Weights of a small GPT-style language model, trained from scratch on English Wikipedia.
Size: 20 layers, vocabulary 2048, 15.1M parameters.
Architecture: RMSNorm before each block, no biases in attention or MLP, untied embeddings.
Training: a variant of Adam for these matrices, 313M tokens, 9546 steps.
Each number is 128 + 24 x the weight over its row's rms, rounded and kept within 0 to 255. Layers, rows and columns count from 0. Numbers have three digits each. The size before them is the row's rms in percent of the matrix's.

# up: layer 11 MLP up, 1024x256, rms 0.0656, rows 562-588, columns 0-255
# down: layer 11 MLP down (transposed), 1024x256, rms 0.0575, rows 562-588, columns 0-255
up562 110:111134157139103134144140132161148136128153125105111129093122143139123129098106137169118071126128121139185130101124171096134159095111169119117113166171136140142164104137124095167143104150113136114136098115111169139110115103161104132174082144113115106136161097097099138164109122090114123127144103153123145125139144128128148153126110122089109088132125208103090126105143099101132169124178161152128119133115140128098172167203126142098119163171175132132100171152121122130093136105109133155117119095120120100099114117142124110136108129133156106115132139132126139137141111118161169185096198155167154120114130127146134163085121133117146099170116131107113126134092155127124106102110138095156108128117145121109101148132120120124094151099125136118095147121112162137140135121189120
down562 118:126138126146139103133114100119125105102100116097085126145182133114117124096164126105119118126092141149154133158109161117118093094151106097129081089114140085098119152082108120134121139122116139147095084101124111154134125096120121107126105150137101129167101110122116175117132125123099137094093134166153096161133108131098082094080150103085118125143120127136095108162117097171100114192148110170154111142152143083156149130124099093170137144121177127159124152098112139113123108113152165138138199134147127118152140129185088107127121105140159129120117116112095151161173131130123136137121143099127108136173152112149078139112141127146153144096130122121106142129111090140103111100141133121153111101143126155140139161137157172078096132096111143137143118095121092087127149129105144
up563 105:127172165130163120157134131154117177106113125131127143117129124131121109110084149105134147124108097120125155172115124126109115110128130106126092131155112211151148139105142131093140143138152123087165116134159161138120077117140122172128134134133125118138102127095170122137105096127117158170098129138138141129136180094072151149161132143123137124188094141100085125128143153144142110154113149089133139138122137118102140114154109127147135121155122137085131116099169178122101094107114122114101150079077066147109111140158143099107099156124151108117091139158124135149127115086120107144113129134160156157128135130127153130102084105136138155113157131136114115158127110151141140189139144138153127130152169128123140121127168101146170132119126172124143087173077121159158174079129142
down563 110:073132147134083120140148110115125137119105136115111123092119161165112086110109134138149125147107110136116119148098157123150111126092107141153189152101125144076137106138116131164089078118162165097126160149137110081146123157074123136127096132145125115134144124080177109157148143164157094140156103091108147129160117152129140145169149118161106147114133141148152072113133167149086136130162111140142174159133131103121104131093131132118150115070137070146109120160136119119115059144126119131098165137111135152151111126088126146115097101164122103110148077149098099155078125162108142115130103140130138144154105126128159104150125106099133128139103126160144131115155134180124127144115142122123162105121131135127162124098105108128156107081117139115154147115127144136126183093146119
up564 106:109128154124091129097108135160116157157106136119111119101137132132162143104133124142129136163168162122130102124112101091121134140120113144137111120135109146122107154123075136146150134140117128147158115139120126150083067091115135129138140163124114080103114168130122165142114168074099093127143159098129132170080116069127155188163104114144140130135150131127076091111132144135172109127138134135104161142168148099132161155106111096176094141130111101129114152151133133117178129143130119141133140113108119146145147118120113151147123129154147132117114154141104135119106123087122101158082213105107094108114110144145150138143133080087121128186128114080165135119136102150141162125095158144154116145154094143151139054127135156120124149093094142115107135091142139117111127117110120
down564 111:106122117101099144131164139128149111158150180114158128196124164110146102115166104126128130157122124150128123104097140101133143147124138145132136113116122112163121121144148113108114161128102140113135133147186086175066120138132105103129130131099149181152150134075107136081096129096130095114088132167101123137131097123099123113062161146113136088117136143122121168107132109123159141152108149093107099108110143117118142147147103100115145080101125156145122126126135119095108141153132122083104155143093130152125154130096117149198118098133161123126080094137168120126134109149111130133160134118128080111117121165128123107129159136130112133135175186142081119103084120123118123140137119147145166162161140127128123104156131118116109129134057129147105081137143106139100132109160165
up565 104:107163135118112115098089150142205084137120139116136113092098108117131162113126107126104126144157135102161148124147142133072127104092103118133113113124138115135139101131163121149134156130140104120148139114079119085125113157150141102123078141100120148092159141091069111157117158137161141145142177125099135099130133117067128163161114157139120133141075098104116126156193136133128141130131127134102095138123153144130166106158108125121099172141131099114129120097106150101094137096117121127129077137118121087156090166171138135141136149124115147146082151134083137125111101112128114143138128125125149103172151106113152112156165115131115150096112146174118125118123111148130142153084114142157120168121127150166150177118140080154127104131126154161148133152139102150151166158127085
down565 109:080149140123106117111123154163101154135131152085120096124157119144107101181150097090129126138157150158119063123092174168109099126139090089114191116170145143136107123117104118139156112147177149121122132127144108143161094142146129117112115125131133107125161110157080119104098126154146086167115118148105092169115104109132183136088118159099112085123146145125104103109131104126131139126100147124130097109149127154169130156147122122108123155108125143110128133092119134148120125096151159158127103133141149147127110109128112136120099092139100118109142099113122132129134117142173157123136127128090111130106106172168113114129150142156111151098140133146127131162120147081107092167119111138110157168102048145144168143143170112140108141166113133118104124150134107099147147159092184
up566 103:150122138102117128125145156139130153142098128122080157119118171107123142110127120158112110141153121179122129124125144139095083109148151130132110132121123091153132141100123138104143089159133109117123128149110151111124126119120103129133133174080100136099124112140159119123160129108086109186155107100132147131119145132149142105158118159133078127086116130060131068137147127125155134112144148139112134116112143135143103174130139128114146163085170079109105144152096152160110132073119157166142110136207145121171121180132096103124125150103095142148128121128136149154145126092148118124073190105166115134134170144128163139082151137136104119100104165152152170122114154154135143101167168132131127163133152134133128107084105168122128097104154126140103102122103105111108143156134117
down566 102:125085143135124139128127104129124129077141116118115130139045119112123146097128171114140090114162109143146146158162129137080131078149108119123134131158148168166132128145145143153130127105120147126117153152155114087143144124116127114159152132135109145100091140135120143168097111190091118156154111132118114126155122153121144118092113102155125104132142145113122119149106123115119124155168094149084117111144103113096086130098155146151137113110130161126123090132136137124140132142149156130151127115110115116171142131148126132134114128116124067130122130137150131151125089147125165141163148082132111113154143173119126163087156140151143045113089157133120154129119106118100142128162083122082166106124145154129120061096093134113154149071188148109126082143107094132157148138094144
up567 101:145130139130153128105131111109132108125126104121110123084149157097098093102117112121112084116151154133128147156104132184112142116136095147153061122103168131091147166115156130130124157136089094132125103132106107128107158151093098076117142075086112112093133125120090134106118115155129067136112132150138097145140096153126175109129156141155123098106094124084058163115158105127124153110162173146133150128100142140120147105109129155114130137105105159124138139102096123122117168157099152139135116134121109156139103121185144080133116117098118139166117136153158130124117123122091132138134133133100152137114150063135142141144137105126128154095121096107150109130138123142108127108150140094135044145141140157127157105136127097139121110143124184130154107137126158160120119108185098
down567 102:110148137110113118143127121137147145079121164090114148113152129102128112111151121137143139107147102114117096133105147160127146124117090121077152096162119124202173134136041155150104112143099179127102192103160103156163094162159121135106101129136117112136152134154146065104125128148138117143125150116171150089161118090113102110128138106083139147115151096150102154158130153138113111150140102096124115128123112106135102136116142080151138128124168100142126063154146150155070140124152125135101121115133084097098127135091130113150108127125163110172136156117132129109112103135127120141118082138122145179146151157108117104132109137133132146157134134145148158088092138125162131094125118119111159147109129108187137178127111089124132127132150112096152145135132128149121116129124142
up568 098:100124136089092143112151185167110125140150102127103159105102149138119139138141111149134086124156130131142184117133163141137146120092128130129150094156150092135097134155128126106143116127161134131172122133100160143070073113136135112128083120155108108110146091125105157088174099117115119147148143158133136133141134120111136167115182083148107133128129128152104151126148119091102111115102111104136101154121125143107140129134117123134144130115139194135111139149073116151135156116132159130107098109154134104195141169113133141159110168129189167138127140139125103141132139113113150141121147139142128118138151054163092122101107162178140079067150134111116151139103147119137151153148163081161121106131083159135148156127147099155109139117130118127093090142126136099122133140128108
down568 093:057118147119082142152158154148153170119110133108114124125135123148117138077119120100121129098124123139122116126106166119148102136135168146143157109124107100097143146120152111163138136106144123152128153139107105154111124092126119130136121165147108113101157109078138100145095102166148100159111136121136146100149060103107103116112127126123135129140095148100137096139161149163089145124129108148158154129124143079165138151191093142140123119151144137124148152119088126128137147140102153147122216120097077115116113123162146135174163099143124105159134142169163082132143129111101090095142101136085112131101107097116113147105127121149169147144129126123111123087119123111156116154079090151149167117127119082087139104143121139115111122164135153135164149099109078140141137118134145
up569 099:104164126125083130151141147084133169073123123090127170105096135095144079112122138125167138076127107113113088120127101148120130119131093120130134112152111129113133116128142120165138122121115096135146148118095131125161123128154122167114098151144083117109129147119131148059098110103146124135146092154142133123160088109135168144096098148116116110135134146151145127130114108136144101123146159126176167157120166134121140144151134131166139088168133157111147147113132133154138130089050129161136106125120090150114130110149091121118141150131182086114125122124109141124133105113169153114118158106111072092124133132157113164073111143094123128133131141153124107129126138146138070144147109138130108149174091185125142164142106084128130136102118134130189129161093147130104165101158107
down569 099:113109156126104148201110116115115122125120164145117182139139145144128072115117167128133160100137142110147121131101128118091079106133109150170130149116157079160153125159109129136136096128148108129112152140149115171127143123130104132122125124173116136104103144190157119135156101098127116120045154137095140149129154094112158102123139126103156129137163125109096123109112112146101102144129096142132124129108102143126162119104119148094094114148136067126155136122082118139115108091124160143085074113114112157144155131097137124111146118137132156144118106147152106141088108117110123155085143120124145066144137130156116078163147135102118159144152114084126129100097153136105086134158117101136109153121114120097138128177100164126140125103127129081110170164130111084135114132157155
up570 094:149160170140124099132124096102115086150165147100084133091101155076183149120122128167101144118143113135152096138138123107096113125120110126145124149117133138160108135127126131124151114148118130175141103103099127128104108135140115151126110133122083142094105139107155148164134138109100152157163153145151161114106140098128152109125114132120125138144105143114125087107123154117124148144123148172127163128126132095174114152123121095153168125115164125110146160114064119073132137083162136151125119104104139151145149155148136132114149115123121152157108145104129137157140110134151131094093176108154082135155102138136090152118143159098141111099101116122141111125149109168099135131174123158135100107095080111161173148135132162132047097113125143095090142115188107112173155153165129
down570 085:147089106116139123093112160149132126125083146154115131154108118159120108121188106108109147100106155152125161105108084134146123117123120055142169101122125140116108135123092124160102159164116162164154179114155156108155142152126082126171140155150120101127115088109082108139125111145123104169146129136129121102120144157145151096122113132135136105134086157156124109124201127122138148184176111144118148120147094141091089152169122127139134120108133149160127153122152141115092137131106158120120127128156121137114117126133081104146139135126134106147158114205125126180142130136136136117137148145097128131151098184159112164155140110164097129087094164106112145085102113128126129140129157158108147115128125146165115101139132166148147157103135113144104131151151141080113148098124137
up571 108:150157173137091123120170164103135162127124140106115141127143110103098100120166090132129145129120115126123147137140089096094107119130126115126137131157122081112127136150136122149079115154163156104159132162100126131102110117112126114153144152102119163072155093118116087120167118122103132126159154098143166144134157106078108119127153065115125141125127118135138117088141148120114091150118154079148121116141132087142139157156152136141136117146130115119148113152093134117129140070097106172100116093157085100056094134140096149111112132103123151154151106135112124132131114140102125130125162113145120141145135158111170127113146101129108178087121098129113142126118102083133172116087151170127147157110119160107129132135158135137108099163119145130138081132211097155153119146102085
down571 109:134107140155151151104132102132160103130117151165106180136093137138120125080109107092162114133114079139170110116117108125081152151141150126158087105156148088127122161101128118080140119152099110143135137193115145165112111145103105078127114120132068134131098137085102111110148127119095109145120128163121149099098122144158084104105121120143093093152117145132133155127137160116103128124133086144118121131142118148103092138079146145110125124126127146129143115150103163149161115100147090154090107158084134137121116123140150115144156139130140130070086118100136121141148145138127102080132107127157158143153112142154128129154112142141066138085177056143146130100124138133118142165140112114135155115133163127098118157121185105108117165138113180101152147111096117123118135136142140
up572 112:139117143098127134113137145128122119149150148090165102086143094136154114113137126098119088122099129133135128137126103105104104149150129100126099163072153140152091128111147091159112098162121111112118148145093137118119170144139061130149165123122110119110170098126118109115088113130103132130117119124180139177114106094101138084153118148121085127141121163160165133140160120131133141125112114153115070118129126112132104182147171129103109109161095112146120176139085129116132174103119145145112144130119142104165120130148112081119078127117127126138103147142132124082132123121139106096117121101088151175155156109169120127136135116125086175120158129119098148178113139140124090097114127116145130177103101154114122146080087069130087102104147097097148128123096131124141119130117172
down572 125:096159129086138146124133156129126149202169162174125122134106126116158140119116170134143121118109121150144141138144087104138169133062088123092147105118141138108113103110120107119090137117144130108141136086115067149123103115146080093147091089143117153109099110121137124097135097107110099124166127147139111144128113155138136101107153123125167098112132148101141121144131080120101122151139097121151136130158152117080129138097143180165106104115122156111097113124093139061116165126119139190150102144179139111168137102148112141141107140144120110141136164144122085147106123162114101082129151144130120123103131086119095118129109137159152115134167132161086118153124155105119154112099151133164129128084163105098174144102101103121120119159140151115103120118118149110132108099119157
up573 104:144116133100169134144163143129149132178171147106145170107133142120148137107157110119130121064127081094138094105134124110129119091078123151159134165099118095119139183101140186112130096098175126185161122111082168135115146141152119133150115117128122124092145152105097120174100091120133155122143141138107180108134177115137135122108131131090128135123146107093147076135141110119117152163106150157110133109157125146098120141103132113127112140142098174121140137154121196149123140143140134157155108113144112146153088144126127154118128119097110121119101163151142139161085095099110144105132164123132065147131142139165155179126133116160105158135121135060124134118110124137157095125104143097147092152113121136141141132122116158127133121150105121092143153094169123117114118127115108
down573 108:127130106144129140111135119140134140145097132122138130140089120137121113163142134133092090105118111178142084132118134137119117115106117153141139141142095115096130099122144094121075138101162150142139124150136123144128164148117111121118134163126158073118120146103104161096137141115108118140118122153143160111173163122064123142095108095121143114131146125108106127098173111150090150112146103127091146145140147122137062150141122099110127140132108130184124160084100152151144087175137145125104103133116138093141106126120171138170105109129146137102157127131116164102065142109089166103167108136125065159133141138133117160143074109118132119131170096139102145152112144135108139096103146147133184127132153107144103116088134120133152094129172134094140096096122083088135197135116160
up574 096:119142167123149149155158145152102154115075122096133140125131125091091103129130134165144104130121135112075076160112097114107147103090125121144128158153097171130146119083110115136114098118140111116136146155120105129155094116131137139090071123097104115130123140144167124148108112141112106183153138139112127151134102103093156126105125113147138134134141122153105102098138109134162173115097157162175112108097133111105119120148157190135127160122155096111155114130107118142143152146113152135116124091156100091104106130171119144138118092147167152087138105182149107126113135120106125150105126140143094125139096110183157098098149134101113130134107157097073167103103187067156116127088123171114135151164119143141110129125133102127139152104129124144155141137146130130112160150169095
down574 095:137143191111157135140111118111098111154114159155110110108137162139120100112119113099106104115096102088153129104122155153103145134119107087176113156123155148131149081148121102116145140134129098147169101134118129132123099090127122143138143116136166094137118138140116125130098113111154144115131095133169069124139091141149130142131146137125092147108150117125197154113091115190112133087147104158146129101182094123142149113143158096118143143118106104117120182137134107128141151137115116097119115154160124078119161163138183126131182143104125133104135093109094138142151104127135081141122127148115131148129164109091137148129120148112174096150163114118130101161098136139129148111174125170135120138130116122119139090145105111108173099167109144102143186131132143056111167116128131
up575 088:148144122107075154141157156141109151149097147131140138153104101130147134111114148142160058125115104147145146149134109143172164188117114114133118115112130134181108153130164182111089120155122152117129155117085106156115119132100118132129149128168108103150147119101107099108103142082113131127170096158117114116096126116119146133141121134139106136118119143067116142149116096165088146123144147131117138134159114131120095133148154149129141083118136198150108175113141127122116123112103120151142091137156109116126091155160129080156163100124127092123156165123101147117105179138110159146112129101105142111200092124161121114098136151130130110105138141162090169112136131086136135137164088133152106138117140133107076137128120127109125102154121144146194140156170133125125117102144102
down575 075:133106140143131126139096112104110151154133104090091124140143154146111163145126092167141149169143136129131130132129145118108147151103110149119204174130109094098163095120148106163128138113133105135138129128144176126110140123126139182139169090092150095143120092124166143135149152107177129125106170088149101113129109095140072132114136117099115137132131096172116101143168142154132117114156094140115101122126096178137167160125125139098146149092103100123117127120131090111125108089130140108114141154161130131152120109113130158137142125094092175094173132125126143112187119169128135105158113127155097110088134157118136172147107087082170154138116140107089155111151163112140091111123157157118126110138159110090106142123156135100155128154125095113130104136168157100110117143110153
up576 099:111147126071108135161130147126148109158102142127131187111087143110145117109133159109126093140122116116116154164156117125169120120151149152129101128118159153144133173106115132094122099161164126114134156141135141146124102131146095096147110104147097107116103181076170156161117145135132173161107122150158125140149166110133150103147088141088146126163098117117101127104117098072171134118156101104120108112170119130105152105134139109140131156122135164131084132174113135127130128129128176160127088105102130153133162137165158099113129119129137173123112118160131140149128111123146180117104107131143127125090117134160099139113099134103156175123138108116170113122163128143145093106125106175126108178110126121128088098088071082108074121120082127141126133165117132118144135138163120
down576 101:097149081154178135155087138115137133147124098149135157147108112180127135183123132123108152101120152134143135125133148154119107170129130145152101152131129126102135100087086091103108138081088158117095111075102128138118115154131114154121153111090125122096158152133113089120151149106141101097092072150118120115130115146131133144092128132146138165108156156144126132159156122140132097119112137078136099134155114098109111130125137084124146071147090153147147099111107092136121107109177155112131121134123144094127165148170140138089111136135182130069129122143089098093170117151144096136114122108138147120163105136108132153164152148161121113127126113159136108135145167088077119152122153119113140130134128075099134138128137087157155145130115083159104150133097126090124129119100155
up577 106:120161145150146113176148114158143136144117137112078114079126169113127168110125082098129136066138102152128124158076117162120132149086145120129113112123163144106123105130138148151130173113116122122127163122132103095148156107146129140130132133128137169116105162104130139171128147076135149113103154154139097129109106136168154113104113119144086106092099136147107126146127130146150156100108116143087092137164162091113127164140130111145130130169135143118101193146116135149126124115104124140144099122126092147137078084111130112147136137110156155159096187149141068080126105115153164096094127107140165163112124152146099172114117126124100121116205176136159101136132108149130137133116146119132117110117153152105127132140128124163160134096091147114167127121117105162120113096116125
down577 109:141136132156093138125067114093129127109122170158152186140112124127116140123078144157148115157130177098092177142141128119112136131121129137128127117134149166137080126126121076127113147115146125147141137139148123142087122154116100157075102135131106098136087142152152132105157144203093141135171138178131139114126151121070113166144126103114140105142169136147133124134106094121134133188125154135158120080101107145125130144114147165117134124153155111105168085151148155145103098069145118150135103135100188118114133124147109145129085151171107116130132108082150142126136135128116139133122117113175128143123107161111123094101141119108139087114144151145171109123170128153146111181157113152096120141125166151102095118162138100112113131159123112109122108134134124153147097121102109
up578 107:093151158114129163137142141151101105114095095108123139138166169117145141105101104097168158124157130148068128126143126124143140102120095137131130148163107119108142103129126140110149156110158125142126149139127116135111105091159130152123165215123115125123077130060116103114140148114110120117124124113136140132117116088102165151145105105131155107158169093117132110155125146131128152149109111101129123159116182153136105174152136108161178135145110103103092123110123143130166119080152169129129132126113082147128141158188121121158117099099148125112143181128112135156104147085099143122138155121117097180111134124113168147118095135097102169094158103126116160122103117123168097144158118135133126153132148162069148140111114139156112137112090134143130108164095175118148131122139145
down578 111:131101095099145123111115106103103117157142164142119152099141162125122133090167153122151110159112102107136132140162122184124120088160123122142112088121166117089140115147143127145115094200128126085127136127156109130107144137119141140088122110163156121172148167146097122136153118136144084158113078110111131093148136145154109128140129096104103111154127116099141108136151110141127121094154149130150111181144148166101115080125133154117084143142121099135146121158101124175152109140152140125133146122147118136094130115162137159139136157119119123125116135108094104127145163124163089108125142155176151084120132160162165164161113137139128110133099161094128098141156137150136121125121108144156207105154086165092175093132152120148112154149119117153082156165098123133103167114115118
up579 094:066143135110120130133141111121148163171124136116122131114130157146124143106134111149108126113148144148157161133171102135116111101147153126180108147145135132102158143149107088185172138114154122181098112138115114093109129142133106116103143134094099131069155138114109112155136143110166153139127140155131132146185121121161154164116149163155092103134163149134110141118129114096171142125122137134120108097121103158110147123091102091110129117159113184120107160157139151114158127143127152170134131135100147170123158104124148113094113119157145094119105125119139153111121071139131123130104176133141100129121126120129118126142123137124098160140142129169133116143124180190145168197116128134151108155153141127118060124136130096114132143146127123125104075207115129137146127084157130
down579 090:105079153176154115122103092142102162140124097128106120119116112138132112114129088166130126147153072091101087111137150144137154137117127150123150114122128148122176097117098159111173104136130112053149092140123128138159131136132134152158098161135147125120143095108106156148117146105097145163128155103134152133110112131147051104153103134128157108120114128127146136124108143157089108114120139156127125111118133128146103141150092113129125105099126118097146141129125153156132067131148142129150144133118102095112153100120147118167127163095114133065157112113157165130152178142100132129103129120071150116106164177120141152124079175140164102120131115135134087176130108130100085113189120096109098110158138140097124156142137154105137126133094114087134129110148098135137135132163146
up580 099:128143127136139111175173107137135129101116135123145115124111093110129129110154113121144153136166145143152088107137135134100110154119127097130132116107151120094117124154163159152137109098121131160117145108119097146131089066143092113123100114080099086133125126134116111127097114071092136122115130145152143162158165116113150064152136148111112131142137136142192122125144110138128103141161105105158105106102151110130129152145160109155142139213103161130146151166079157093084132095125134148141100090132097167139123147134094093156108111178179136135132140173078121157134135114165177117136150149131157136154138110115104125122137107120112117110125087147177146121101128118116180110147126146128132097133115147150110115098146126195122134116159123112105131147130106180123111131149120
down580 094:099141155104131140158163154126143152121139121167102130127108127136146122185140093120144116133113153175107151135097145131129123119088063138179139168127151075143164143098194107146160112105127099128150090128125147122098113140112124140152075091154100154129094153142162133116152165125113110088142151122120094106144146134126158149138122128133129128116112114160121173145124115157148109124103136066151103126128082164142092135078154154064171121117148127101082120138127141136099127162141146119166119088175118119129138111126134134170117131109124131131107135128143117088106154115117100121091096106171166098111130119148091091139141141115137159109147102178107106167134122117118083137127147113138132104119111129105137089135132123106132099082144135141164120103111135153141087150108105
up581 089:098176139111101114100148158102154114086114164141109143116125121159092142119114115132116142089154103086106119096170148103154118137119130142142105107140143129119144134127121126125138130138157133111171138131098168102140132133134117146094130153115106134121086132110129139139150127141093132157161137126100099120123122123085127121121146086133068125137121152064099085102154106155136190087132108091093102124124106107122163098156135104128106156130141148094084138153197134133131144118159151145160094118187090151084083150117111128151148125118117096124108154170113124169079117112151130134131168149166119150109162150123101120106146094129120164133157135102122115126085143141143148077118138167151101125128124158116179114131138112138126124121125127141170129175118136127170166119108174
down581 084:151119115142127124096121136080150095114177124130125220123169170096122121138135126147133155149114145125141104116100126130146097173140158143155150173132160139158106107132111110104131129125157149122110118101150133144126106145132142125129130095135147132107097121154119127079099150117143104145096085157147145154100164172159115104159161122116135136126118139099144145184154122125139074098140123163128161158140138130169129151148106171087076134132100072124120117116114106122123136116102118104126146127137135098136141119134089130143163085106090105154166097143083152107157130174103092090121141132141111128125121171140162156143112112116099131189136136153103101118143138144110110111100099116158073133159145108124157105149084109107125105145118112164117148153085128123095107119139131
up582 102:090151137132115133152147119191127120125139175133130132097165126087083124126114141118111149125132079095123138133113106157114140108163129121153097119161098126113132164113150113142102092159170143118123094083100174113081127111095120130112114137152121121106096141089125113115175110117168127115107154180174130100120142089104121148144122101128133152138101121104143115127152096125163095179150137074161172147119107160143142115176149087116120152122108143069134124144135154077115108102081097161083111153130160114117134157136151125129127127117140108141132105174105128151100156124115148108116118127135081118146077173113142108099119125152146128093143082103127148143126144104130141143112150127159101133118146143154125103108158084141156118145114114102126114113136167188121117117129136
down582 100:080106118100099145088175116152126159084151084094136136140133102158163102107132131137095090135110127149108140115129159127101096110116145117107141136118131143155116078126148137128139153146099146118137119072129057121101107118141140112087126160134130083138139131085090158111106123130139106155106086090127133112121126156131082108121129151159125172142100104125110115097130094104116134139087133178140143112147141091141083137129121116144111152136124138183131122124145108135090077138154112085110152100110079155087128125098146135132114154104141117119166105091148145133105116162130104129156125132142089124101182134173136097143120119141129130124127160100124117146106096174128166144111092145100150112140105142108157099159106129134154107127108109143166127169102132128106168083104167
up583 095:130145149101156137096134109091139122063124145110106164118117119103093112098123145118152166103108143111134136102129112135141130099083117110149120101119134085082137120114147138150070107126189121114158107132156109105116130115121120132141121130151118162069117129129081114166128106130156108158132158145124144153134108121132140171112131108163147096104151082114158133104135175132141109157133133112137118131145130128134160116113127097144095146130148135100067157142117137116152120117094122139128108140130139143110118126104111163191138150091139071106132101171091126094124090101139140108104142124123141132136126147111145116155119093143104115119159136118122131103088119134147129120103149135088132135172111124134139058134175112187188116130117134145175063125098156161126182101143114
down583 094:136157165112141134120144113123124136094079134146159146129152133138154162111126141125111153159146129119146127167143139112095113146116171124120100076126091144133135144155160136086123138108080117169054116119156102097115182126167122148107128146114124152129120156125119156130121134168121150090124090135116109128099144160132105114151128152157176112114161150143163085160097186153155139149106177149147117145144127153096101176087124164114124102125122066104137082143159136170103145129123126140116166123122115126137164127121087141075091132132130116159119109118124126083188140135154112135125112136124150076152123139190152111159121132109119135124141095093146126130140153122155116106133117125114148119163092117094093162139111142157114133123144147139119183117092150140123105134115130
up584 105:161135135115147136148161099125102124139101119112160124127200096137133142118126105124165107138145145150177127161112157152119120106110124115167094120121136097081136138121178154153093099144137101144112119124120163152110131104067124136110126159095142127104157107100119081124174131122124135136128089113143144101122134113161116115171124107133073126136128102086121131161147126092159096148140126118108134100110112170128153143139141133109158131114136147083154154112149155136107152111113157144117095158138128152116113139130093089143113105115116102130137163136118110125100178108111178137085089125124138145153096116194144094117152122136057107087124101138098174143119095135123184119100141107118136150157142138139135132119126140140153115156104129123127159182138178157085107116159096
down584 112:154151163140121151137145134123106139174144082154157123117152116120144139072129099160115118135116098099159126148123130188124118158119105113140185102155106084158168136128132122130084126093159124097128141154113094149122118151108131093094113111113144127138162132100132127140130172117132128095115157139074121109097129163115147168135114139113124123082094108151128125099110107122110174141093112149137141093121077165154128136136118184119116080130106193125118163122154124115108099131116119109121113142106111163142128148139149149110178107142139118122133135138107140115180140116108120112110112119121123130115156124165124137146117193121144113090149129101118180153137117143116168126111145159088158074132095096082106136171097150123125117164141068111160116140147152142111145145128105
up585 094:097140141106127150116119133149101130170105195148099111147117142151148132118116117103111094109131129124124151121137110136108113126099106164129130140121151174090109166157131161148124114183126102166161132147134106090117067136131086095108082142136124160157139179156108112120110092085125106120159122172170128121113145069140145095129100148129074126163118158127161087104124127155149109139116136144168145114146129126123168098116188125119081111144103104127138138123109137091112130162113113114136123116155146145121104087142124105097090166111148101133136160135092134117146100120185101124117135124130138120130141172112115114117161125079130158143144146107133141088132163121168142129150128137114144145192134143111107114108094152143128114156154124073148105139161102128106095137112092
down585 090:100133113102100157168130138149109140168091116113133187144144102182133143108103137090154104170139131094127185146132143114149129135126148107086137114106098145141138114124153159144137139098124154130121063106133139111076153137156150116080136175111129119100181117078193149141113182129133130113178107113148123111132110156145120154139147138168160142136112109136153129116106144119103147154136093177143158091123119142105175110153140158125128130090095103120126137142118130148098145140133111165115116105091124141149114171119126126088104164130130094162152108159118091120136113155125122115147099143182136115092132148084112167148136108095129116146097139098184120144090090122148112127104135122127109150108136111130120153157082151111108140112124145143120140123135152157153109107149098
up586 106:116130145141109116125151097152153095092107177137127159108113133118117143113105124121118126139148102140135135143167155120089122136122102131130114134098162127092131126138148140159112124159162067151157109100111113099113108156146119102160109115068124139115163142090109144166109145175130145152154073146137135151121136118111153158121157101163105083116141099156079120150138134078142099145129097104139129154102115101093163154106152133156130050127140175118118187146118161114104153125084112131121097163111152107143140111144125130109111154116202141109112163126178121092141204139122108098141148144135124140110124120131111116119145091124106098127144158112104140143118134102117085196126097110115124154140153154150107161136132139137129156146131120104139126119118134127147132125170113
down586 108:124134141144079134110134136120143139134107121102140113072112084062141143111095118123154105100096132137093148132114147109112114111141126115101131129059127167115056153096184139135132127163136092131124109125117109130170126101136160147148143127136145127130123150120105157114096130115128120124139111098153112144106134097075151126100144108076155096129131113087176117091114127102152137105139100117132138072139159147118150142122119116141099136130162168145123148142150153073121149108131153105089076128104091142172107119096132108103154148126128120131065149107154153128137116112137156142117110106109162091165116120132137174130141124108129132088116133128113147140128167133136130130127157134173137088159102126102173155124114192125106141142162148140192117134125143165109134119140096
up587 103:156148158113144128137160150131145081125116146126159162122129161111118182127160114106120124129132079119119135146128042105107114153144116043207141166114134101141153171142140145114137119128167089150127155135126105115091126120117130094172139112117102127138131109116138130115148123146122175129123153150165138119131115093134121104119132152107144104088111132102118104118121101135115082140123097132128149099108130139117129128106184149105125129118125130103133155095104181113176107146109131110142129117184126081157109097157147117108083135109163145128137112140135161124128124114157086110139168118121149165101092164164121133144122094124156103127136140125049141130105117121173127080123151119128092152127128138126114135119129128159105106134146132075123130140164130145172122145115098
down587 098:111120172140110144123083126091115105184107136131137125101122154140138153124172120171107148118134129114126141111126078157095162117108114130132135130132126129124161127115069088123145147119133164122165146156074112153133120141138115120135145136088109139140118078138120107159117083101125114114156141112098148120148128103116139069134108125159191141112118135110110122113129130128100110097167171126142115124124101183141101109182117128157106151157150141149155104131133114138139141117098106150135106119105153122124100089135071101122122174141099119105104143113118120120145098152146075149122110094084145087117133180095148111122169148163134162111159167114129097180093124120071102099115156099130153156129132121114131145163124133125147129146107115142133185107149130095174150107123107
up588 099:133139148128148142134097099137118132135094107116165115160153152118123095112132125170129096118145117124141130136086138114126148123125122122084147156154135182110137136078149143151101127164185125117138098128154153146144122135131094102107139181097109132151100137113128159168143128121107110165115149140142157099166142112124149100161110103120090107134121141072105166140157111131147127148123123151139143134119117094082155119110142163121148097152096114100150120103147174136087131171108150169115118130148132146136139138129090129136156130150177138143125141114198106129117104124121108145140118139167109159130113104189127099132139142106087099177159079101089134097139163103152140140175102125120097142161145178140147149095174095155116131130102143097126138116102093102139188140113131
down588 096:145128130136131118105113124115116144121125140112106104188136152160126154136137140102185096124096154137140168102137134112121116119140127113127154078158169104137158082086137164115093141145116126098150131115181141121133105131156159169142120123101143119137135080121136174114107117143154118118129127114113140138128087114114122095152114165139118115119165130094143144134134108122148102120111140120109116088185181067096140095135140122204174121118127113155144119139101161134115115164117169131111164139162137187141154114090159144118125099101124106140147126119126093115153142112156161141157141100105131093139121162137102118089143127132145166072111139155180087104095132142130127174162174135108123157148139116149101131122175104139149127096151152154107120135124117162126128094093124